Weights of a small transformer language model.
Architecture: RMSNorm after residual sums in early layers and before blocks in later ones, rotary positions, no biases in attention or MLP, untied embeddings, normalized queries and keys, some layers without positions, some layers without attention, local attention windows, value embeddings, a smear gate, capped logits.
Each number is 128 + 24 x the weight over its row's rms, rounded and kept within 0 to 255. Layers, rows and columns count from 0. The size above them is the row's rms in percent of the matrix's.

# layer 7 MLP up, 1536x768, rms 0.0214, rows 52-55, columns 256-511
size [ 92  99 104  98]
[[114 141 154 146  76 146  85 139 127 120 104 106 137 147 129 135 140 121 120 177 105 105 144 124  87 139 173 122 141 140 126 144 130  84 151 166 118 175 108 142 119 142 118 128 122 111 166  96 114 151 122 145  99 142 132  92 118 109 129 135 148  78 156 142 134 128 130 153  97 150 101 111 136  75 138 143 198 135 101 113 112 131 137  86  97  42 112 131 126 145  81 115 100 137 107 141 143 167 186 146  98  72 112  97  69 151 107 143 132 103 129 121 150 103 120 130 110 169 122 119 114 119 117 133 117  89 178 143 152 152 112  93 118 172 131 134 139 102  61 144 106 125 128  82 132  88 113  84 122 140 108 131  84 129 133 155 134 106 193 143 107 159 134  58 116 137 120 124 136 109 118  82 117  77 184 143 165 116 106  99 135 128 103 174 160  78 179 114 169 144 148 138 133 150 103 120 129 113 109 159 133 127 153 154 132 100 124 124 139 130 164  92 136 126 148 129  97 137 136 136 112 143 205 140 161 154 130 114 147 107 132 122 182 123  91 158 114 125 161 143 119 173 142 145 120  86  86 162 164 122  97 116 129  54 144 159]
 [121 127 114 154  76 100 109  97 120 107 135 114 121 157 104  69 149 124 143 169 144 101 150 130 162 145 102  76  98 125 128 144 169 121 127 140 127 157 135 122 155 121  56 114 119 125 158 141  95 110 136 139 127  92 114 104 118 101 107 145 114 123  96 157 124 130  76 168 121 105 116 130 148 117 157  86 133 140 149 104 134  93 126  94 181 132 117 184 107 118 120 135 129 118  70 127 113 110 134 131 134 123 108  70 122 141 152 119 153 124  98 144 119  75 134 140 145 101 136 129 132 133 147 109 156 155 136 139 130 109 120 109 123 126 137 121 104 112 125  99 139 120 131 134  97 111 149  89 145 127 186 117 115 134 120 143 128 103 112 122 162 123 183 143 108 178 123 146 139  93  92 121 127  83 105 116 160 147 125 130 146 110 119  96 112 139 101 125 117 126 107 123  96 122 148 142 116  93 147  73 146 111  90 104 134 116 135 124  98 125 110 118 162 108  88 171 152 101 101 157  90 160 132 116  97  93 133 127 157  94  86 143 138 112 100 159 105 138 127 138 130 168 100 123 164 115  87 143 156 178 103 101 155 122 126 196]
 [114 112 139 113 129 159 161  73 127 140 140 123 151 179 118 119 156 137  81 109 114 150  89 109 144 161 155 153 114 155  74 106  95 156 101 112 136  94 133 144 168 101 148 105  93 140 111  93 132 136 121 141 105 146 125 115 151 112 142 128  92 161 133 179 119 117 109 109 169 165 133 134 137 141 123 161 131 167 104 131 114 115 107 139 130 114 138 118 174 139 134 107 172 147 114 119 123 114 138 103 123 120 149 143 142 140 104  87 119 113 180  68 138  83  94 151 131 141  91 119 135 153 106 120 109 116 123  84 102 124 150 117 154 121 164 146 154 114 100 113 111 141 111 123 140 122  97 148 147 147 112 146 124 142 134 110 122 152 151 165 140 127 157 148 153 123 165 148 149 157 102 106 111 161 143 137 131 151  91 148 170  99 100 129 132 122 158 111 141 155 116 144 136 135 139 132 145 105 114 118 124 123  89 109 141 168 155 142 130 105 125 102 113 124 141 115 155 143 171 153 121 121 175 130 127 127 111 120 137 108 116 134 133  95 104 167 144 148 107  99  99 135 143  70 159 121  78 128 124 106 119 105 112 127 186 129]
 [131 139 128 128 113  79 126 132  90 163 114 162 103 130 122  97  64 194 137  92  89 126 113 125 113 100 114  96 123 114 126 133 122  85 138 148 163 131  93 115 141 165 127 134 135 162 116 127 116 141  91  95  79 101 136 108  71 139 132 159 150 102 123 100 127 105 110 125 139 116 160 149 114 157 128 125  92 108 130 144 168 140 138 124  91  83 153 102  94  85 177  88 102 122 107 129 146 137  77 141 126 122 123 131 169 122 142 137 111 105 120 101  85 145 104 138 139 154 124 125 103 130 131 177 109  87 137 106 146 134 147 132 114  92  98 163 181 158 110 144 121 126 115 135  63 153 124 113 107 160 137 128 136 112 130 147 141 130 172 147 111 123 119 111 114 131 140 126 130 117 136 147  95 110 153 131 128 141 143 150 145 126 113 182 131 118 134 134 117 123 135 139 167 102 140 119 112 112 115 133  72 132 125 141  93 172 102 130 169 155 133 110 121 126 124 161 121 121 129 146 137 116 125 121  88 130 120 135 145 165 132 170 121 143 163 150 190 125 158 137 160 118 112 125 131 134 131 117 112 126 162 143 102 128 123 113]]
# layer 7 MLP down (transposed), 1536x768, rms 0.0175, rows 52-55, columns 256-511
size [ 97 101 103  99]
[[134 142 122 111 170 148 188 164 134  85 202 107 105 129 196 140 128  94  99 152 115 151 129 134 220 105 140 140 119 120 138 112 128 147 100 138 126 147 141  98 152 153 172 176 137 147  80 150 121 132 158 122 130  90 101 149 148 176 140 128 130 166 110 111 155 121 151 116 171 126 134 161 129 141 133 132  96  93 109 127 150 116 118 132 160 134 118 172 115 150 157 119 195  87 124 115 145  96  66  95 103  97 150 149 176  96 137 133  88 162 144 144 127 151 105 113 145 151  94 150 156 150 115 111 134 174 138 160 110 128 115 153 141  81 128 132 134 126 219 150 168 124  96  99 113 115 157 136 115 115 127 127 121 153 160 105 124 110  96 135 139 131 136 172 154 139 147 154 147 118 126 121 140 134 141 132 140 131 115 149 150 146 115 116  76 130 107 124  70  82 139  87 132 106 156 123 131 159 126 132 158 126 142 104 128 146 110 100 139  87  91 172 147 113  81 141 111  90 156  98  90 132 104 116 175  82 152 166 114 101 132 121 102 132 135  94 132 112 140 121 106 110 111 113 125 119 155 115 108 117 124  99  88 184 146 113]
 [121 117 132 164 162 103 105 142 121 145 176 150 120 122 122 125 109 154 123 150 169 127 159 115 103 122 154  97 156  90 127 163 149 145 139 117 160 113 119 130 169 167  98 122 132 168 153 139 149 122 126 147 114 142  80 151 140  93 135 117 110 139  83 191 145 129 116 171 122 100  89  96 143 124 117 128 130 128 130 111 162 112 123 127 143 124 121 129  92 158 112 133 103 147 163 128 167 116 127 149 161 117 116  86 141 146 142 175  71 106 111 153 127 143 118 122  89 117 134 115 149 195 153 134 167 119 175 135 149 145  57 147 147 105 114 109 118 129 121 123  94 116 141 100 182  92 119  81 120 108 141 113  92  98 109  91 169  94 164 105 106 158 148 114 109 141 102 143 112 133  83 115 154 138 161 172 174 159 130  88 174 128 119 126 133 130  84 114  99 127 107 154 124 120 141 135 172 146 159 106 104 133  90 125 100 119 141 120 134 144 136 168 146 107 104 188  84 153 107 143 131 120 142 109 127 103 127 118 151 118  99 110 145 129 166 114 121 111 133 138  82 172 129 129 132 161 144 148 129 103 117 130 142 117 106 112]
 [149 151 121 143 106 127 165  88 166 137 142 152 119 150 139 127 110 150 106 184 134 123 127 105 165 101 113 138 135 147 121 124 120 157 136 136  85 152 146 158 151 142 145 109 163 162 117 127 129 125 199 140 143 142 109 139 137 135 108 132 109 135 126 148 135 133 128 125 159 126 139 115 129 127 151 161 120 143 176 102  87 117 127 121 147  79 147 122 131 131  85 118 135 153 150 127  99 156  94 130 140 132 145 135 117 125 153  99 141 117 156 109 175 151 115 130 128 140 135 121 107 103 140 119  82 190 122 147 110 136 137 144 147 144 152 153 166 128 110 146 121 153 148 111 127 116 117 157 127 104 113 110 130 109 127  96 122 110 128 135 146 127 158 118 135 139 127 138 119 112  92 110 151 124 112 144  87 130 179 137 154 103  96 132 103 108 103 137 109 126  75 131 114  66 122 144 164 106 160 140 102 133  73 143 141 137 130 126 151 118 115 163 156 137 124 147 158 112 131 110 134 159 155  76 104 140 133 135 127 181 140  94 110 146 177 142 139 134 161 141  96 116 107  78 122 125 143 104 146 123 161 154 110 127 130  58]
 [128 157 173 124 103 128  88 125 125 122 121 113 123  89 128  99 127 144  67 115 147 115 149 110 138 128 118 127 123 151 152 117 140 141 162  99 128 111 122 137 115 105 121 120 129 120 113 100 130 123 133 134 130 136 117 145 128 165 107  74 117 107 154 135 104 124 112 102 132 103 116 118  80 117 126 104  46 141 124 112 182 125 110 125 111 113 109 142 102 132 134 146 130 129 115 120  89 102  93 164 134 110 123 124  83 124 147 103 165 158 128 170 126 152  72 142 167  57 110  85 149 130 149 122  94  96 143 124 109 143 128 155 122 155 135 172 129 168 111 163 126 136  87 112 116 129 105 152 148 117 142 136 130  82 122 125 119 134 167  74  93 125  95 138 158 135 135 142  99 102  98 171 140 139 129  96 112 122  99 151 118 111 125 113 157 172 138 119 123  86 147 145 135 127 111 152 114 108 125  99 129 104 145 131 101 154 135 135 129 109 128 122 122 101 143 149 116 105 124 113  98 133 133 122 166 136  75 109 140 103 138 150 132 117 105 114 163 138 125 139 112 139 118 129 121 141 149 103 123 133 100 158 126 132 147 144]]
# layer 7 MLP gate, 1536x768, rms 0.0222, rows 53-56, columns 256-511
size [105  96  98  93]
[[ 96 144  78 165 125 122  72 149 120 116 107 145 116 121 114 167 165 131 108  94 141 133 152 118 126 143 164 154 131 107 103 107 110 106 171 136 153 161 157 112 160  97 141 154  96 133 142 139 100 144 109 116 157 136 115 163 120 121 147 126  92 118 152 163 123 128 129  65 115 131  96 142 157 109  84 129 116 147  72 198 149 128 180 111  99 127 109 107 102 196 118 178 119 182 188 119 152  94 131 162 136 147 144 140 126 158 100 148 124  79 109 129 135  89 115 124  81 130 150 147 148 142 134 110 124 126 161 119 134 180 110 126 148 137 148  95 122 160 143 165 151 119 123 108 145 110 105 139 116  53 141 102 134 133  85  97 119  90 142 125  85 142 134 156  82  83 124 145 134 139 124 146 139 160 131 138 115 135 145 124 111 132 110 114 155  95 131 138 121  69 115  79 135 131  94 156  93 156 116 133 175 135 156 161  77 123 124 159 159 119 174 143 122 173 141 115 117 158 151 157 128  51 121 134 171 120 132 126  82 129 143 114 151 116 127  93 140 117 163 128 155 126 124 175 148 106 106 134 168 126 117 126 159 129 126 138]
 [120 111  99 120 136 122 153 106 100  82 125  99  71 106 156  97  77 114 148 139  97 145 118 143 135 136 158 125 149 154 152 103 162 130 141 127 147 138 151 131 119 175 108 146 158 120 158 115 119 152 127 113 160 112 132 157 115 135 151 128 133 136 120 107 115 109 123  99 122 136  70 103 126 101 127  85 118 120 132 107  85 131 118 118 133 126 150  74  91  75 143 147 114 113 150 123 153 141 155 117 150 120 135 144 162 130 139 148 129 119 119 125 133 154 117 152 103 115 146 118 106 118 135 137 138 134 127 153 117 151 131 127 137 133 134 146 106 104 174 103 135 159 143 136 112 117  98  99 101 133 102  88 137 115 105 133 158 102 103 125 149  97 109 139 108  76 122 149 105  88 140  86 192  88 121 128 125 122 134 145 156 101 129 129 116 188 134 139 132 132  87  80 122 100 182 113 100 115 144 130 152 140 108 162 171 126 133 150 149 184  91 110 156 150 107 149 111 129 128 130 166 113 134 174 116 115 176 145 101 167 115 114 116 116 127  91 115 130 125 147 112 139 126 114 148 148 161 164 131 138 142 139 111 130 108 106]
 [145 105 143 147 139 104 121  97 148 129  91 108 127 160 122 121 101 134 116  63 102 107 120 133 115 116 131 128 117 147 128 131 146 163 158 152 153  73 153 123 123 131 163 163 119  95 154 141 168 120 132 119 121 113 146 175 108 112 133  88 126 125 149 158 118 123 171 101 127 133 132 142 113 144 105 138 133 113 159 159 112 120  97 135  97 127 119 105 150 143 128 113 102 144 138 150 109 122 121 113 120 144  98 106 136  98 120 177 115 113 150  81 133 117 156 134 137 134 136 110 149 148  90 153 109 104 123 105 150 124 128 144 127 131 168 117 120 155 124 137 169 141 151  93 115 142 167 122 132 159  91 107 127 146 167 134  92 164  77 105 113 124 147 134 126 141 124 140 143 104 115 136 153 148 117 161 146 109 140 154 123 103 162 117 138 143 145 132 123 139 136 115  95 144 138 129 162 139 167 132 128 122 126 175 154 114 125 137 157 161 147 137  88  93 116 156 135 123 113 167  99 117 122 137 149 130  90 117 166  79  91 101 143 158 162  80 128  64 160 159 112 104 164 112 131 117  93  73 118 148 129 129 144 180 118 115]
 [112 138 130 113 106 156 128 155 169 184 124 106 132 137 126 201 149 147 143  96 152 122 108 163 119 164 120 118 122  77 107 150 140 108 104 104 141 143 162 100 169 139 119 106 160 162 173 150 123 134 127 142 120 152 169 135  84 144 132 146 128 132 131 138 149  82 145 136  92 149 139 118 167 118 137 158 121 189 137 143 112 148 146  91 110 124 153  89 159 133 122  91  86 141 133 109 129 146 163 150 130  98 120 118 105 134 119 156  98 148 119 118 155  88 117 107 129 159 124 111 101 135 149 137 130  95 134 150 117  89  93 133 110 155 130 181 127 132 129 103 142 124 111 107 117 138 112 110  98 120 106 128 121 149  89 101 144 167 155 131 151 154 141 134 120 126 156 191  98 115  88 117  83 139 153  96 170  85 116 171  88 136 178 121 120 150 119 116 131 133 110 170 130 110 121 120 153  76 140 145 138 152 140 126 149 175 136 117  98 124 136  86 139 173 152 105 119 134 143 143 116 101 131 122 123 102 153 138  86 123 111  99  83 139 142 153 105 151 175 125 116 152 125 144 155 131 101 121 142 146 143 134 110  99 110 147]]